config.yaml
n_layer: 9
d_model: 96
n_head: 3
n_kv_head: 3
head_dim: 32
d_mlp: 256
vocab_size: 2048
activation: "squared_relu"
norm: "rmsnorm"
norm_place: "pre"
norm_eps: 1e-05
positions: "rope"
rope_base: 1020.0
rope_fraction: 0.5
qk_norm: true
attn_scale: 0.247
bias: "none"
tie_embeddings: true
parallel_block: false
extras: ["local attention windows", "shifted keys", "gated attention", "exclusive self-attention", "normalized values", "capped logits"]
init: "normal"
init_std_qkv: 0.0537
init_std_o: 0.0666
init_std_up: 0.0768
init_std_down: 0.0768
optimizer: "adam_hyperball"
lr: 0.00411
lr_mult_up: 0.88
beta1: 0.9
lr_head: 0.0152
grad_clip: 2.0
warmup_steps: 192
schedule: "wsd"
decay_fraction: 1.0
decay_shape: "linear"
final_lr_fraction: 0.0
batch_tokens: [8192, 16384, 32768]
seq_len: 256
doc_mask: true
train_tokens: 105100000
steps: 6021
dataset: "wikipedia_en"
Each number is 128 + 32 x the weight over its row's rms, rounded and kept within 0 to 255. Layers, rows and columns count from 0. Numbers have three digits each. The size before them is the row's rms in percent of the matrix's.

# down: layer 4 MLP down (transposed), 256x96, rms 0.0768, rows 76-144, columns 0-95
# up: layer 4 MLP up, 256x96, rms 0.077, rows 77-145, columns 0-95
down76 104:145193119130143106101127076039145124129189185131103146062151083153109141147151156105097124117123108116088105100093129122142119147133082117105157035137120124078118184125089124090086105038132136133163130151149140158095109100096123187114118117141174117141092111120117117157106149110130127219
up77 092:185155114197180107102087103142095103151207102117191140145125124117169112118130118127102123116107093076151078159127096109153087093158128139124119161148105089140140084105138113150098136162146170095184166163116150173110113114139070196131138135108083127132096116190205127166129080119154066114
down77 090:139104158173106148127080131115162187130068115129089137132145111142097167113121142107144058106106192155072125148135113079122197130191128149117134153140112144124090187127109164062109115134200127155100115116130100090131114152192104169077104190155130130145161173112087135102124118114077190156
up78 102:086137086193156081151152121125171153130098160174095124136121171117110091205125185140144116154104095111149088133119047135102144165111162139119085107099133073067107155126135072126103120138108155167082141084123167121134150171137111127113145186134087131178155139169129194052157128140112145091
down78 094:121129146090165116075171107142156162067098142113056134086161117172054164109130140115130182121135150149117176055097175092113125119128106124081147160177096167080163123166159149171138112121167115148138096122192164151141147108079187129101113088117133130089138133125164190152117133132144066154
up79 102:129165145129090109140110081127110109162140095091094180185125121167138163147137139061063160134167126142110147108144139054111093151062065132161165114135144132161129159132188143133113132095128193098074075107177184122095129110117104173147115154107142133093120139186125201124153131163173110153
down79 102:189167131107117103088056146134143123155160092122086181134114145146121118139069142120086199134096142146118172101092158111120153103174119152119135141139170104136091123136161103118117076114109057220096141116093168127107113160137103152169177142158162095074142185123075084092107137117163103085
up80 109:168176086097133090130125106106153173105068116071137151178089096103058106088098068124118113118127106122134130128190098129159140131065156141118175101122134124158129103142136139076149167142137125217146103087112104132171143192086126157089109162105084101165153139103074165087188155117131144132
down80 104:127101175165170162139155095101069128118152124128094150106132163113156120137149111084159110090084120123125149180104109073093182147197091159123173084139150140106187140125115134102092133190109122178179119126128085131106115111117109114201178072128123073126102158148170170168044097133144131113
up81 095:119140121102148104115115097093189188112124074107164138166119117130106092138131112107138090092102078110194134105090092082188183125109192162098108131107113065150174118090088098166156143102114121198065122125174121109102118154122131131167104089092132111097161187122147173088187117090131142137
down81 097:127123166125126153080144092096172095110137169116114105134184145121069147129141143188136098170124122140139139099168137094139136135142153201136080200103107107160106144145086184072100098185080182110168117116092159077122152122179105171140101138148154150051128121144140166078102102100142075100
up82 108:092148141110165168137167083128169162169092175085153118171110128065186137085167154142130189162103173054076096119148166105105094104075090118089088123185121178111121175139127100161168087131117131109102152133114164148167137128116099144112122211085119097144119140110128127086154122098148111094
down82 106:165166143069112138140131136121144165083156169136154117131168137182100116070078175126093151085172214111099134115066147095173197085128081117149144128139097146147152153186125149148090094064118085128077138123156128154171126073101155176060145091131136095133162133142137103144110125149114131139
up83 113:138134255148158087098162158148100103165115139092165098145110170119186132128133134135136116152117165104113156134142178109142125166128131110106124210167131111109092128117178103095163117078179054150137132160148108118106073109099153117098131144154118130147109089141115116114157163178218164124
down83 106:109150139134093053123187076154142139156133153147133131149113113111069132145088164126151071196142104110105088111145148202129157138128177139132154158148109118099074151115221062159129120086150145121165139108163126087113145159144123177106092079112154142097052106121131156143183167154134109150
up84 094:163150133145175088087148164080115139151144144082146118156110177175163127080124120132158132085093072134146138177081080142094130093102150057109144185131128143118145094100155143138122138126144195118148153116127170131108120123123155117164142097101143055116175146132181142088075164155152023090
down84 093:082075108132120131113126131074165211146112076075140125154148100136127134134121142124105138092156141123175072067148116114181144130105108103124120125162095138166151100138152153114114133179194136145102100171134170132185207089115134146149068117078146113137147191159199133136167147183173139141
up85 106:183145128124120171135124155118223107113097126135120116191058077167148115080161150096156134111128097154113132152195124133106128110137110133101141119154142119187167111172137080174125111114164137079061173151133053173109141108142094149129084167116083136140185129189162118108157121157145167115
down85 109:138125086149106153126111116103143119106120106174129192137120113112087127172107167174138070116116121115067086063129127195149101164184111125073139188127113131159086184099150157123171137057088153117079150140098090104177089132108214131119142181093153072107149120129123135130120123148154170129
up86 093:100130106113110079043093140098159176112109069161176144132091152138134150113155164113154098166096090152125110165163158168094103115099186111137132079154141117151116129105146113100126086091056132198147140154168110087149173110165181120116083121053091079090153074117144093145149149137134116141
down86 092:178134084148091157159142119168147159129140127072143115119122071141162101140110087113097218134121159071082129206127090133076143130147144157064082145149137141129117142115161163169139136250126161127086134119127136148123166056113151144106145131154118124106141076122150135102149097152147092148
up87 109:151105166144146090135141173147103079153179100133135150111116134151081190108139125137155137075182139081139145087133098070157123171080137122113069181143118088157118124141093146132117175124145091171076155146126145132147116114085109173133092142136141093103085118148118129122238086034133134098
down87 106:104131168145110116137134159142159094127080144128127141097167157130147128186193138171123119141128130147131136097065169110086153095047115119115101190119116135134066182166173190100155108082110128133081102162174134129132185165138120148119105163187124083135135119148130118127211064102166174131
up88 097:128102124119128077090112033119106146129169081153139111140147138137083149163090106040094143149146139141107142161139121106158138113111156152042119096124175116103134124150168128121128064134076160115088164136138187074109065102142124145090186142099134142086096166143117092106206149114098139133
down88 095:147113116134169134152077164114150178177149121067151099107088120142125131115165139196187115125105159131119105117166118125100086134098145079157133103108095151113151113132093089149196101100165154112148071140032086136120130164094133073143107126175131093153195174108070122081096184118129121136
up89 093:137167170124082184093141173151095121098113096153129060137146100043073144177149105101150171152121170121138059097184135127136148186110122139167160140158156125136083133127184098097132117107117079201128100135124141156116142163141138121136128148113184140127084142099121183171074092176144092131
down89 091:102121103158157063122123090147152108131105157109122159124086196148120137094102206153149125123134138141177141113098155141119102134061095064080054121158122154125117137087112164070096157163188131088177093167131110143133129095118109063115117089119071134152155125125148188073183122168126129127
up90 118:169148167111107153081174097106129087119118102173144087140063096124115082159105142159127118150112076098166107150163115145160146104120136182107156213167098100065107146176147138124143101069174194167122099140139118096097130059090125158138169153118114067083160161128116145138123176123132140168
down90 120:190100135185101180191148109105127140104176136143139127123191115146126180107120149165148112086114064137087114143124168172114165136118100144104117182129114117141188128106165181113115097117121180109141125153122117127133144196101141142064097095196133146162131112195108088148171170118203129160
up91 093:161139089171150133155147136124130120160153101081112184132143178145200168160161115152149143122120085136148135139137098124163134128095162125054144118168103091052129168078101126192124117113167173135110139134070178169101187118175121136129112158134134133162142084112093125069189165059098106110
down91 096:194125129156090126116168162098091119126096150170114060111178097094148142101155078094163092124137136137070170122118170127108120161163108134081161174071158160190175172091126147140121066150147155154129142123125122152169123155127130155216104139141129124160140132070174094148111148074174152094
up92 102:122160114121140167140171076084120081141132144147097170095153153075182125112180118089151095169078073157119151178156130136139201138090087132112149179126099123148080106170126150122191153108144175116105105101143143184111089084091172148100135167086146128178110167148152162113175180149140094130
down92 101:106060141089111078089101111170191118117115079064081147076094112104108187148111133126157166139152073160175137103152116080125147086137148138203157096158134100194144121099115108146130173100154131133154157145081120115115109133128194147136126065109167106127102130135176109162127150084186154129
up93 097:193140154142123177106108098114128046103171066136152134128152119113197171168168103110137104228130111076171065114151113151054141102077059119103110159103125065146161134135128145142136136113130130115087122097132143097161140090105155143118104136165150128134112132129194144147095119148094123105
down93 095:103121144142065056107136174179123116134138139137094194119169105117102128162116092099126128166129139103151140094187167134143111113188069121105129153079126137132150119120112128132115081187134172151105134155127184177104136130218152128147175147157149125058045161116093180118166099145124108132
up94 095:106121114109108128080138160152140155057163113122108134133126168080169105158087118114121145152153137188154092117133130152096147116174143070078154129099185103096108159151104150115100156073148133139185098159118123167179127141126124138116210145144102065225141107179127163118098112053158147136
down94 101:103068135151138062109112113148093127132137129139131148135100164168129125107106155104104123126119093134130122123132143145137082118172128098123097106097087110118051071081173070130199151082179177075093108097159167108118137109117154119149120162118063212142148131088153098075198106126099094085
up95 103:129130093135142141133131099063165082190144139144123122118092040045150124109155133149179088101155120112118122096119115168104143087093100144122117128119221147103090097190110128107156174130082079103148151140085129180144063158127157173083150176108151121118130148129114131140108150082100089094
down95 108:139115128120078141116124149082125182084079115168100164135139105130166147123077156138111120118120168115100064169142108103162117093093112184104075122152060139114144146084109114111124056050136091134127097198122113137145119142165123108150104096102105114092107079105106116184105209094135180167
up96 101:092121136122086098087139127095117101113093120121113184110164120157091119092173152097122137125129105090102093150099139140116133099121106131162101183061185177142145131150058106145129135130107163183107073054122091151128105083151069098138130178177159072142130105107147163071118114042092154119
down96 103:142055142158115145119107149097152145138123097142117113135136067096131157144182140172141116129095152103189159064119118164103143093118137144095181076088147135129100081106171085161084197135135088129094172132107164114175189146096214203145116139125120102088149134117132128122130091145096097179
up97 091:142128110063160096138123108163145138114153121110103124102103123185091115166115066142065136139117145069159104127130096093084161161111110120116108114135089057153109088111099108111132106119120108092119156118157074080087173113141132176069129159132100082166116033131043094151174105127167102126
down97 095:124176107094118119093158139150182080158076114127096124127165159069122121118113133135107097089151172104167126147120123124115153150161196141115168067138106118126180137139141129083066105129132167141088167165131098182059169195085138143152130084149211098119181159098148114097110127142167113084
up98 104:126122133088153181086129081118155169141166148126157133097103131152152098112091103134124150118166127147134170129116192113169084082109172150116139145073147137107184123121170127157174094077127088138077073064103127117120041110121075160121159168110119139097168158198104154186103071109134116133
down98 108:151139071138173138110116171150142111058111091146130134102091098085114161154193095109186082139148131098120095109215102131136160098113163147123125080181126141112071134097131101112100123123109064120149153145147163136099119183139158114188103067142158124138098054163099157126111178158115162094
up99 088:166141071085167116159102178119195090090093123143115168160162184075128136154157096117152149143139114104107138152150138135114120182123111114065169126165123182103128166185164149182145130125089115044168120099160126128113102115117189147098124090138083065182141188140147151116116136119135080129
down99 090:150137121114101123180160124101160135191134099152122119137094102140097162097150111128137137174179113188111126161133133132165172101148128117127070075146126106176172104141100146079167126198152142096148113131177147140097082180139090129182110160154081146082119121164129048146164196169173159175
up100 091:125163118095072091078143128085163111158127126102129132126145140165140146203209083136067124131140080108143099192172177144165108154146078132128125066175085107097147072099127170134143121108128085103097156124140140109157161126119086171137083146152153198137164117090178105165177136130112125109
down100 100:122186111154142098154100086136073174085089119108124168157163137120094121088071074099123044148177129155143142083154108139110126118082104150119067173120133139153129195137092175131125139087137105136127132151170128144135107159153079120089104159172139126125101092178094160145172118190181135190
up101 105:111164121116191128145185148148128078170105110110124114110117114124088109197153117139102109153116071076156111142165091153137089135173162133123115094153150165132144180097128143119169178103103113225096091156110141156137134146195161111148128164159112076115178161091145187178188146131093116155
down101 102:169158090134091109116069167165111142107131127138105188149111087072123118137100148169086109108141093097149240078152158202128120160150125102089159113104176131177130126130152108148152104093119126107122108120124075148085092181040108119127105162137103141113095139156130100140083115100130086174
up102 102:142155164101101127154084136116168145119167134117091163176162137112143140133158121090163153134152054153081144139134125124155188155047135107091090152106153101111132096099130150103092121126133134178126140059140173169140124056139118198106139197155104154201113203133120164129121127130176131172
down102 098:148123085152148057081117172142109120144167102137107110103143152112090155174110168176121146057108096138142151213147190150043139145143155136142142093157089158121148147135155068127151159184133098142100110181114134151084152132116112141150120137101114141104157116162165136108092088088056186148
up103 101:121134144110096082082116141069109044127106118154149049178101190113134133068132144134140132125085127065168139087101096110155062123079145112139084136125121172125133136135214140122135101092143180147147122145144160184160156108185085118196110094119113109123098133144111140127155128107146083099
down103 099:196136093132120083106143174150124173179097163141069123103111047170130173171138135158142157129101098120128167132114151123165130164115072079143167112128165082071108142142137140095094089159158129153130117112146129108121077119179110215090068125134125190095137171102143139115083152161144108163
up104 092:137166109127139155104143183104135092104094065143120082092068140063057113064107118101148195159131170149109151075136161134194055108088096157099076112137128098118179151091123170135085136121113097164115182113118081116094160139117154127155151137115102106166137165156176158129129150142152125140
down104 093:108136162102085072155086150178104134187153126132085157094121106148118151127123212130091112101142100137107104186125120109112164133141137099139114061080126111126163113121085147118161078143135142110094154118084162124149083130077090174090143145116155147161081051114123173071157159201087103097
up105 103:151100125155119107082118186167161178106142105152175147118095102138116116126192115098136128086151083151054077165133084141079074140091104158134074132069112120144137138169153123197129051107167139101106144102142100109124109133104070156137095125091113141101165128101104143142102090055152135181
down105 104:102135133149158140070136156134135147073027161171091102089112123105147093154110119166155110080167154132115135113135191106139173152194152164089161114130129148141101136114161100078115159183113085039133157120110129079167096122115171107132103170128125127058134129111132171118115077130071142134
up106 084:164132172143123157142133131116135138141074139093150080138113073153220139190095193193134156111102113088111131135155141100069082129130127167093095102072135125177142112111117074181120129135089091132150108124130187088108122085175106127143121108086150141115142077185156139178095110091094146167
down106 090:145138133132169139131120080137130127093156150152111159106140108085122118133129127097077193115119153091081166098136119078140154154094122115165118142143063141076190168128065120110099177255127154141132163113110184153110097111116070134141132096154116145133097134127117111151111098103132116122
up107 099:172145152154093150072100114127096213103105165120083101123094133127150134098136124143153138116156146080103138133126158100116152143067147102150193203078146093169107080176154145099110102124181095184145103115082173145129075153114066105110131143105124135170149109138110123098110097067117128055
down107 101:197141141114195105138120122145110094156100112073162157135187130130121157156155092111153153123119042170164162152130141111060118130136106158141067084169099145137135156137157110130109113166110121086105110144194171107118163182095071118142137151150195134154065074105170126134125132189139137104
up108 108:141153106125168127174135106136121061150141080189107159166084123148137064090156160137158086034127108098068129081140127108136078135138090122144080100123112123098079151119115029161122150120129156182161114116149121093150129159149082167147122155115130175130159123179097128125090104088111089111
down108 103:138100116188156164071149095105129131211082157084069182119134126140193142151157095145101173143084143159162161160137158146087111069093147094109091047103117115137106140146094167084169093135054113130091182124090127131167079115127148124129108173109127145118158162132159130128149150099124114122
up109 094:157170185124152106192114089152091054178123096118125176110062032123148133082097148131113119069102140154104147133132112200158123109129102102121101100074144123127126157129207137089086149121111120081148123093126164075098118148136138135168136098138141124100133144131125156047113173114152133122
down109 093:142163114114120170144156083158134181168220098067144170086173116182115100113152137104114132179180098103178152142091098119088114133173142144118088068186146159101091158157116093111154117121061125117139140094097161138118148148170123103178188151125145099165108119101120096184123148155115098143
up110 095:136092186140160165111043130182102100119139161144170175102082145182097130151139109114087160154142139131117129134148119154109084130081137114123141169142146097088131212165109098167194094086102179129126143135162147125096126079157135140144103123112135094154083160227118110160119147099132081087
down110 100:106162116111139105078118146091126115052108134058098133132079109113162129181103087113155081112170085127083187131154140093135134147137116087095143132128065140112123141214152173171101135102138122137084112080157194125170160128124130148152086141117092121167122081068158161075130165136146172103
up111 099:114132143095126059157141153144094074126193077173152205112066186064105124084147165163161158106134130127134181098139108148174123087117138116068110143139124081109122158176102136121103128130123113139097148098167149117102129163137088148129127158085083121177120149111110143074166091078075178120
down111 094:112108150174159133198183123131166099134100147106133134131220124191148110175130137078135154075118105131155102179113152127142110107116085201101098092080156159176126139112159106090159122154117152098131113194126167161127161117095148119210118113142162141104104102183171128152167186113137129118
up112 101:123135097165119086150164192135134108093101137117182115178099119069162131175167102132107139137093140136121102110195099100122066136062117093110089131077130146105065069148165078096162103113080090155120064170153111080155160145176122103101132131118145146116193086100126136102126152092120097129
down112 099:125125157144177072148149097125149121207217099109104146097107135103089141120141108164134139110150099112104151107144087098124133136086118079134099114145079124046143140110157134078170113224120166116071086190148136108154099082122144177148117090141109153142146058138133097147141123092116098138
up113 106:168101071093140152140153153092160165171156127112133152099110180072113113152119147122157117120112066106132104130127086058147142160119178095166173100166151171118169135099154110121159144143157164152127078166087179106150153090179088166125113172085209156171101089172124129092123137170143093151
down113 102:164102137129132110105186085130121137123146136101132156128187138130112107130093112102162132117115167185072081146149090111170121088095120130079116119049094097141184137165200116137100105168187118114126148172101091109139079099098142109128058069133090097123110072114106178177176153106130173137
up114 095:150147136110144141104073151052161121140140102140184040177148152105150141127138074137146126144114068162126176128103132130133133129119143117091137121108111143127145104095136136130123091139120117211066125143114062056146107176184157154104115160072079095108190115092148104151169158175135160096
down114 093:119128134160118103123145119152200114126104112144093164073137087110156133100121139095115109117108142110106070162147115149078098130158092121193179139164181111090044084102120089081112115186170069112184163141152137078146081094139107098143108139103138163070142064127129111068118106111130102095
up115 097:142133106131154103111174160130148154118074118086206082155141074082102194157154139164125132166107093143115071076165072152102108144146162118146112069128105113105126139143076127120138184108098100118127116105132098152148144179112145171100105117144196078071149123135191137121147100071145133064
down115 100:077168135130142185072091180134162058172098098201065170091116130136139174098139148181136139093124096153148170136119128141139155070111138100108119159110103093081135113134169115109125171124147160172124159105106172100133078139150177100138179139104142179168120095141099127067083123133137170164
up116 102:113084145123141138103150078116192130099091138175123104160159093083151065090150134116103132163158151158086135176139171167103103165106110172123123161171108142130203091129123132133124159130067216077120137072148132085136052135117119138154130131111136052116126101142177161102149180136108133112
down116 100:155142109086105119163096128158151139178147114143112144138152162107117153131107128107157173121136135142160138066063124131151124091137122091138144091143129120075074096172122147136133154085173098151157057101126069161052100152093101119157151177143095160205158131181085106078166073173102085133
up117 109:144144134137148112141175123113157120094155082101168159093164175106135075184160139117095120099168108109140094173142113132179061113119084131078102155131115132110213152082134139141152162121089176183154094117117173142117147107194121156129169104145126054120175132161164147166151060121118126076
down117 102:123126177112122137150162151118154157100117103153169125135132110105150084106113119068075066070171128120178137140163117141126107132180166080114094169123106104182076144090126113164117141192101100138112181111140117141063102124169116178156137075160132140030098122151138090172119075114077118134
up118 090:179160088113165148176159136140124120122219156073159109090113154188100103096157116154074141098116164067126104130120121092157119110138153111113065189136123163146141051094135123129123109101118136078104123106102128108116088145203159130114123086149166137112089090150178116175123069139151082106
down118 097:069153155155135104128115144146168183115086114205117152101159121106126112132126086074200070185197134156145136102126142110107112169170126170094099057178062105133133174133134074133103201118103130120113163104147175150134142131102102174139131136123120132098131155077157091151102119116077135138
up119 094:142168192105141104147111123118119152161143154174197108167106103085086120125100091133113116190122112129091082186115089125139134208134094102139098129123161133086136153119082156149179154144122074105126132166109108099164126080137114120156107115088071171154211178097089149137201152133108150111
down119 093:103134167120099124107183046153073145113155117149119145055121161204163137154107123135104110120069114116116136081129158091095131100097145147100142157149147156185132097138115151062134135183118171074120092083110116166149158152167133130131137104162161115118104053092205105089152106137168150139
up120 101:135124112156147142114178074114109201160107118107117089122078160174066140096054093137093121106115158132179086121156111148128114126131156104043162069130113107152104107083139153089160164099130063123106110126057084146130072147169102164069124123137108146105159122158099130117174134086130101141
down120 105:132151179118132203161119140092156091176170104093142160053121139091162076155110179128097119119183143115158143105162112148171176171087139140136132179088112156157162138159082166133134118114136110157045169124183065154107143140066099125145098149092143149151163115109102109135081131129151099092
up121 099:193146182186171094172109106100113166181173078134191100172119130141170163139106167155080159082133093099136116160164105102146112147088086118145159153053148096099134141088107093136188117123114136167121079113102085088139086147136103134114143144079163134121163072137134162154154167134089148114
down121 099:122129152115130124152158114143169132151084164092115160147120176126128090127176122127178147143055090133116132130176110107127085107134151100121164126153144111096141163116127134118190184255137224154161116093129127163117168120123125067164108133168106126110122102121123159101066132117143131140
up122 099:102155081100140126154099130090118053171139116094114152087115158127139135169113210122171197085116155126151134103135152103134050082084189130086145085142144059081147165118143115148137131106124148082130120102106157174124122128130171133142140129126140058124174112109122148126163176059110154180
down122 099:151066155130120057084128130138104153072142096116147129137158080128124113144129144124067080160162159094072150148136095155138144119096127097184153218125105153199096096133114164101126117119164076088136159147182117119147137133141093152091101141159131143065133145118161126148092083173168074072
up123 101:132146113114136082121156129136103139135084125096162162180156085104153126125149180140114115141131148099136182134089113098153168122113134162134079164049109131154110123147155121176118154084125157125138116068085080110160134088134173109118176135132107020082174169095156133169166167174144067077
down123 097:126184096143108109156134105131170177135116066128101130128106111165167098095165108110099097149222139102129124132122086102114156150115168032133100142162113114111142151121162173089201144107082142073114138128194093070142099141130060150140082096134149164132145097141107113107113097104162177136
up124 085:140121133103182091111121120140124113092146087178164114071147118134122132151163165141119116172104156105117119162140098104147139151127073153156148169137098053062206174117114097129165089114125173143106151118067144126140161149142122109153179099164090069119046077193082163097153105135138156113
down124 093:147139123124126146074133156140121111131136168107126165162120133121102097041097106073078059153163181183157199186119148113097163121170126119127119132155134179094091160127126137138112189215156119096100113214117110117141136113118106141137128127140137082111151120130096097145137072170147143065
up125 094:102166207142122097124083079152115107195085154146178077111095135131109119110077120094134113084127117102144082095118168102134122112093123169150098190093103073161107122103139137127107124092146102088114130145147109146210094139144080135049147112105191182077117104108164113155107113118162169133
down125 097:075113152138140126116137137099086140166095142125152137135135084129154051098157100124189068170125114145109167132160169090104122179134087104096181098123110135087176158163135128137178135214109164119150096174098120170108120165146206149181133084141126082163163109113082089088109108128114118159
up126 099:161127131114105084092165118153078136140093162183116104122135092117081097155117132143086140141133127032101112169174169123142116095065075183127101050135120110112173097133179125145118088120082152104163135143142167120107152101150095130141170131185101082151195092160076121093138119111173109131
down126 097:095129146152184174212101101101122104080154092123097139109160166103136152163155135131125150155105125115144170133120084138086107120155163086196133159185120097062172169147087089099111141107105089128163140125134131128167145120102090160170139197218111076171111170127114142097094095113111133151
up127 103:151142154122190105092078102120186163111108159138133156128138071075170125061088192110060141154124143126084097129132131112092153104090084145162164178157130097131162125136120167131154106075150067166160151157097094142109119104133166140136082134102184099100139145127117102113132087034122109162
down127 106:082209106155102158178133112160121083107118090110126127165133114121050130141144177097128119137159150125163137094136165124141087103159108110134094139092156090144088104070170148134146139100063117126137112121103166152006146142126093118133150122119143120157108123076137153106158158208188138090
up128 093:128156129162148069077165133174114077168096154130098128230129171087100137103115125089138172134116090116129163132163110158172123116043202139135141110132099109174127137113074132135147143144175150102169140134129162098158131195102099188115141130154113106126176161127153162117196164119115141109
down128 095:082094157069151180137119147115171134122045151137103113119157152086120138140080136152076109103049125113142121143087127111108142144119107130153103120084150137156115142070141193122108129197119139103104169185163220153134105135112131106121122136152098056097080168102172158123124118156107147069
up129 106:094185130182193076139134165126102116078122125102129179163103200144092074134161107080178118143077148097176139129088102106142142155073134179134100120110134145097078117125123140137135128087200153142095119153097108076168173154131118154111175149127100139152137163125101162162141105157110062180
down129 103:071145176117159187110114066132121102121131140156105116086152098197167108161132123179097145116163060179154136179126129153120107112164171097103078107116104173091145142124067109150109129156168138121108071132080095094104043074104106110103090118119146090118097101129157111092088102153162135107
up130 105:208134135108160095145107097088148078091128149190085128108120134126076162126107105151114130145102138136128075157156127113098069112094037143090160145159168113126111169120123125135186093120130050091176075154169083135134131109146115167147143105100101137151189096141104103078136086108156077141
down130 099:124127119201120140129154127070100128134135110153118155164091147083213127091130159135119082118176069138160120144156077094134135128128112122122116115163116193162108161112145084118132111042167160148092158168116159154114138135139090139115096188122127090113185141164092134127207086144184078099
up131 101:118162073140165120133147122075155151144104159137096125160127099092155175091160187156104190145135082103122085056117163096185104101099082141115126191172095162155140088146122163149123152108058157137194133102188152122178102109096100163082140148116128079134117079119099152088121134149138149139
down131 104:159194084110108165086127073102089139088146132118104105122155147158124050174110123122118077081154126149151074135095135105084132049151158099113119112122101160115155191145120133157137122067165127115098114203128095163104094061133117109127127092110115123149113160131101142105126096051184137088
up132 100:114151079150140131163142108060098135118162059079109110118093119076120101115107186104078106144138164047125108155083174134118140167049081190137168150132160129121151073150122201178172111102103114117155109129123108081133136149118139115080117165087159116087089148125143106165157155142120134106
down132 096:101165131158131152101123157129117082141116092112151162139109162090169143160070152146142122118181121159096098124133119089083164119144165119041123166131128083147127112054153165161110133128096074131144111067157116146138122107186128171181100123137146052141125207094122175145124170169068161140
up133 091:166125171138134178157100108199140118114158090114092136175101211186071126101101177121142147128154123078093117155152119087126129181167077121122112096140159136129145081132109166146136132104169116081129081069157117193193145125111119170061167142107121121143113154142136100078101071130122109119
down133 097:138122164151110125159025078081107099115156147095083120168132088054145147140142156177123125102152136134132102129103087122134098129110070128151144168141076127126141133159131119159124164182161180131121144140127053111133077104079178162084084151122160161139150123151165198095156117091136142187
up134 101:095155108153151106078122155141175122066106143171142060157122119163133153145164129107121129126217111088169127131170144106106107123165079141105134161148108170163118077153193090096115120124171066114119117168086162079181111096102111166143156181136128095157153090178145091092147185107107121157
down134 099:100100141115094139153076105150132119151109095100136103075153167121134103167118076185109110151171133057132042111127060160101131152150130105098105113140153122173164197128083148097120141111151134154073120139071145124140145128129103115125160091150205150152125055128062189117151137140132124176
up135 096:165160097107073097105178115170134163082104145165096069106117144089081142108117107145097104092174122112138150103113102150128065053091129168146160126083075119158135078052122167138100147100168104149110159133053101136158111152161094119117091131078145137150157105167137121082152145159134076097
down135 101:087119085111157118187138150138115098185174131135175110069091121109090153171098119101085098100128108074149104110045186106089087135102107095120106096125074129065108145119095093121157107094108154169054124141154139097148110109121092211170151151158123150117144139080100149102092160149123134128
up136 098:104149138139163072138162178089192110170137074078171166041108181162117088079177166114107107119126108140153146108150084153170143187065114125157142159122108109082155136115147123098191141107129142183098164124103164143143121176075123170151109107139092123120172102136128180096117117132120124102
down136 096:121105130071140087086100131155181103165131164142094163131156125103208104120115133161090112074155174127125107099108145159055169103129162117129100114221079124128142125124072113132098111135138159111114100125146136100159158103114169207137124082126181127141062101147099152147167092150175152171
up137 101:149119185118142104154131111103169071118165080152133108147120143172165075209187188202146162148112112124147127178149171148143117154135163149090098136152095125116135118099120091115163142120199157137170108161155127149117103089116161108087099173131132116079147152198100091068124137120115101071
down137 096:111126097162114090107119130135131143101091101099117113113068114097104113120094047074107145106147103154181088135135091169141147136124139155138117064175166103108105114106153119140134168082067051198123138094095112063066117130167111152102162161115151081152099113150123128197161110141180142164
up138 091:176163130101105153064112129167122110070157131159096139105114137085136087083157146120061107187113136109154082129108171068078127086101121108100084104084142133098156149131140121114074099133176118088097107061130116133124127118166102137127167104132141042160147077131104206159153112126111170092
down138 096:129084158151133096130123137079195159144139090133114134154157173154107142150141121106153011155148110132082137162147110160123098072141127171139148163151128143093077086134096084147115101095171126131141108080125211138107176099173094066112107101098147133129166151130149114084090111118067097091
up139 103:152205150136066129121133142098126165106164077133153111133156156106105122142150093134103111135174170110140165190136146120156131168170125161144058101130102146160155177065123123156116121084052066146158114047143136152162130163102076133145146140118152107164077161170165065158139127131154130158
down139 109:141138093145167159158100119129111158135101153126124155118151072102142169173143121096134120105161081167135110118168122207134115165124116160140179108104160160092136124096132092051149071093177138119099138207136096130207057123111101131130095099149175108134164068103140182170096147156143142093
up140 100:163107116112102166109149113147099131119124122102158110103128126134167122189169111147155156189103108129126136106115086135119162187081151156087165154119104096119086151147166056124142206108107171143134121068121179168160127148077163175073131130153099043127128058187136134158137153079097138134
down140 103:160136082143107101155162196102144142124116139138111145166160149218144125149147123066158112110151159094127198082131162039148090140103149115135115126144147202129142091146095061129157088080096098149144126151121128192096176116155136100136159178132152092104110145088103145143138087125160175151
up141 094:104137103145117060116117151135086113113164143183139148102154122110091101170131067081132042166152124174184101071111189127172117173115151135109142104082142174170110177101105110086192127073060122106115103101151119124154121162151127088118168115119117114147174136090109141086171147108165134155
down141 100:126132108112098120164104059177145153110114181173148155165141142099194147120096118141118149129152127064165114098111082123157175128141160102151090106146113140102150124155117109107056134067123161103099101125121107117183124190107115160106101114095215086193111165125152170143136057166081127119
up142 107:105110083197106121185133138122140139133139149130127099084124179141042161124076076096110155152146085112098107123178102139148109137092090159085157120131094147157140096104122112132186167082125150123123109159089107145099119142174122158098119109132099169218144127084091218136138081135090146171
down142 110:077065122117167108147146142100133134088098089127088078087138108096118104103140130123111097111132164108121123164082198165088138140138087128149131181089089153156136085187134103166142062094085120095163128036137134117107132163122095200132099141091186106142087090094144129119107115108153138065
up143 094:107162089123108066132121111124096141166125112214130090069099195125097105082139123195093123148128144074129115105173093116113107102109126141083107085101178116130184135119077108143195108116151080153212168162138171136139081093134137111122154141146092095115105128140096078101148167172123110128
down143 095:119129115197131131148143133143158118135156095121117140094122109093138147110150123129120112124144221115095162128151131137091187086129214131136135188080121180148150161075188079091138158119129169078158067147115147194120109099134140105152146093138087201119108126101196144151155155136179134151
up144 096:081111098080110089188124119102110148226147135100162169121160134133109136127143130167155102148125166114143114202115102117136183137157126134044162086147110091048154124092152117164100117129101113176127085070119118136111134139122095153117174147053132122195100134136121128084125116097142091088
down144 095:142147116131119193085157093138155158107162142167113121122108119095127143173173110076138132146104093194127031116123129130116125134152107117147064088136157161084106167090085081143158160180161053094121133157171158099143085124106102206138139120153111132119158106065154094106141133070135154129
up145 107:119148107123132100105125184145125063133106070133131171154107111122126080079105106085151135049122061117089169104113156084176120142162116107118089084066186110117145163143073102132126143110081145127124108121140112136113116188122129109126128170088128150134179107163141124081203162103104163049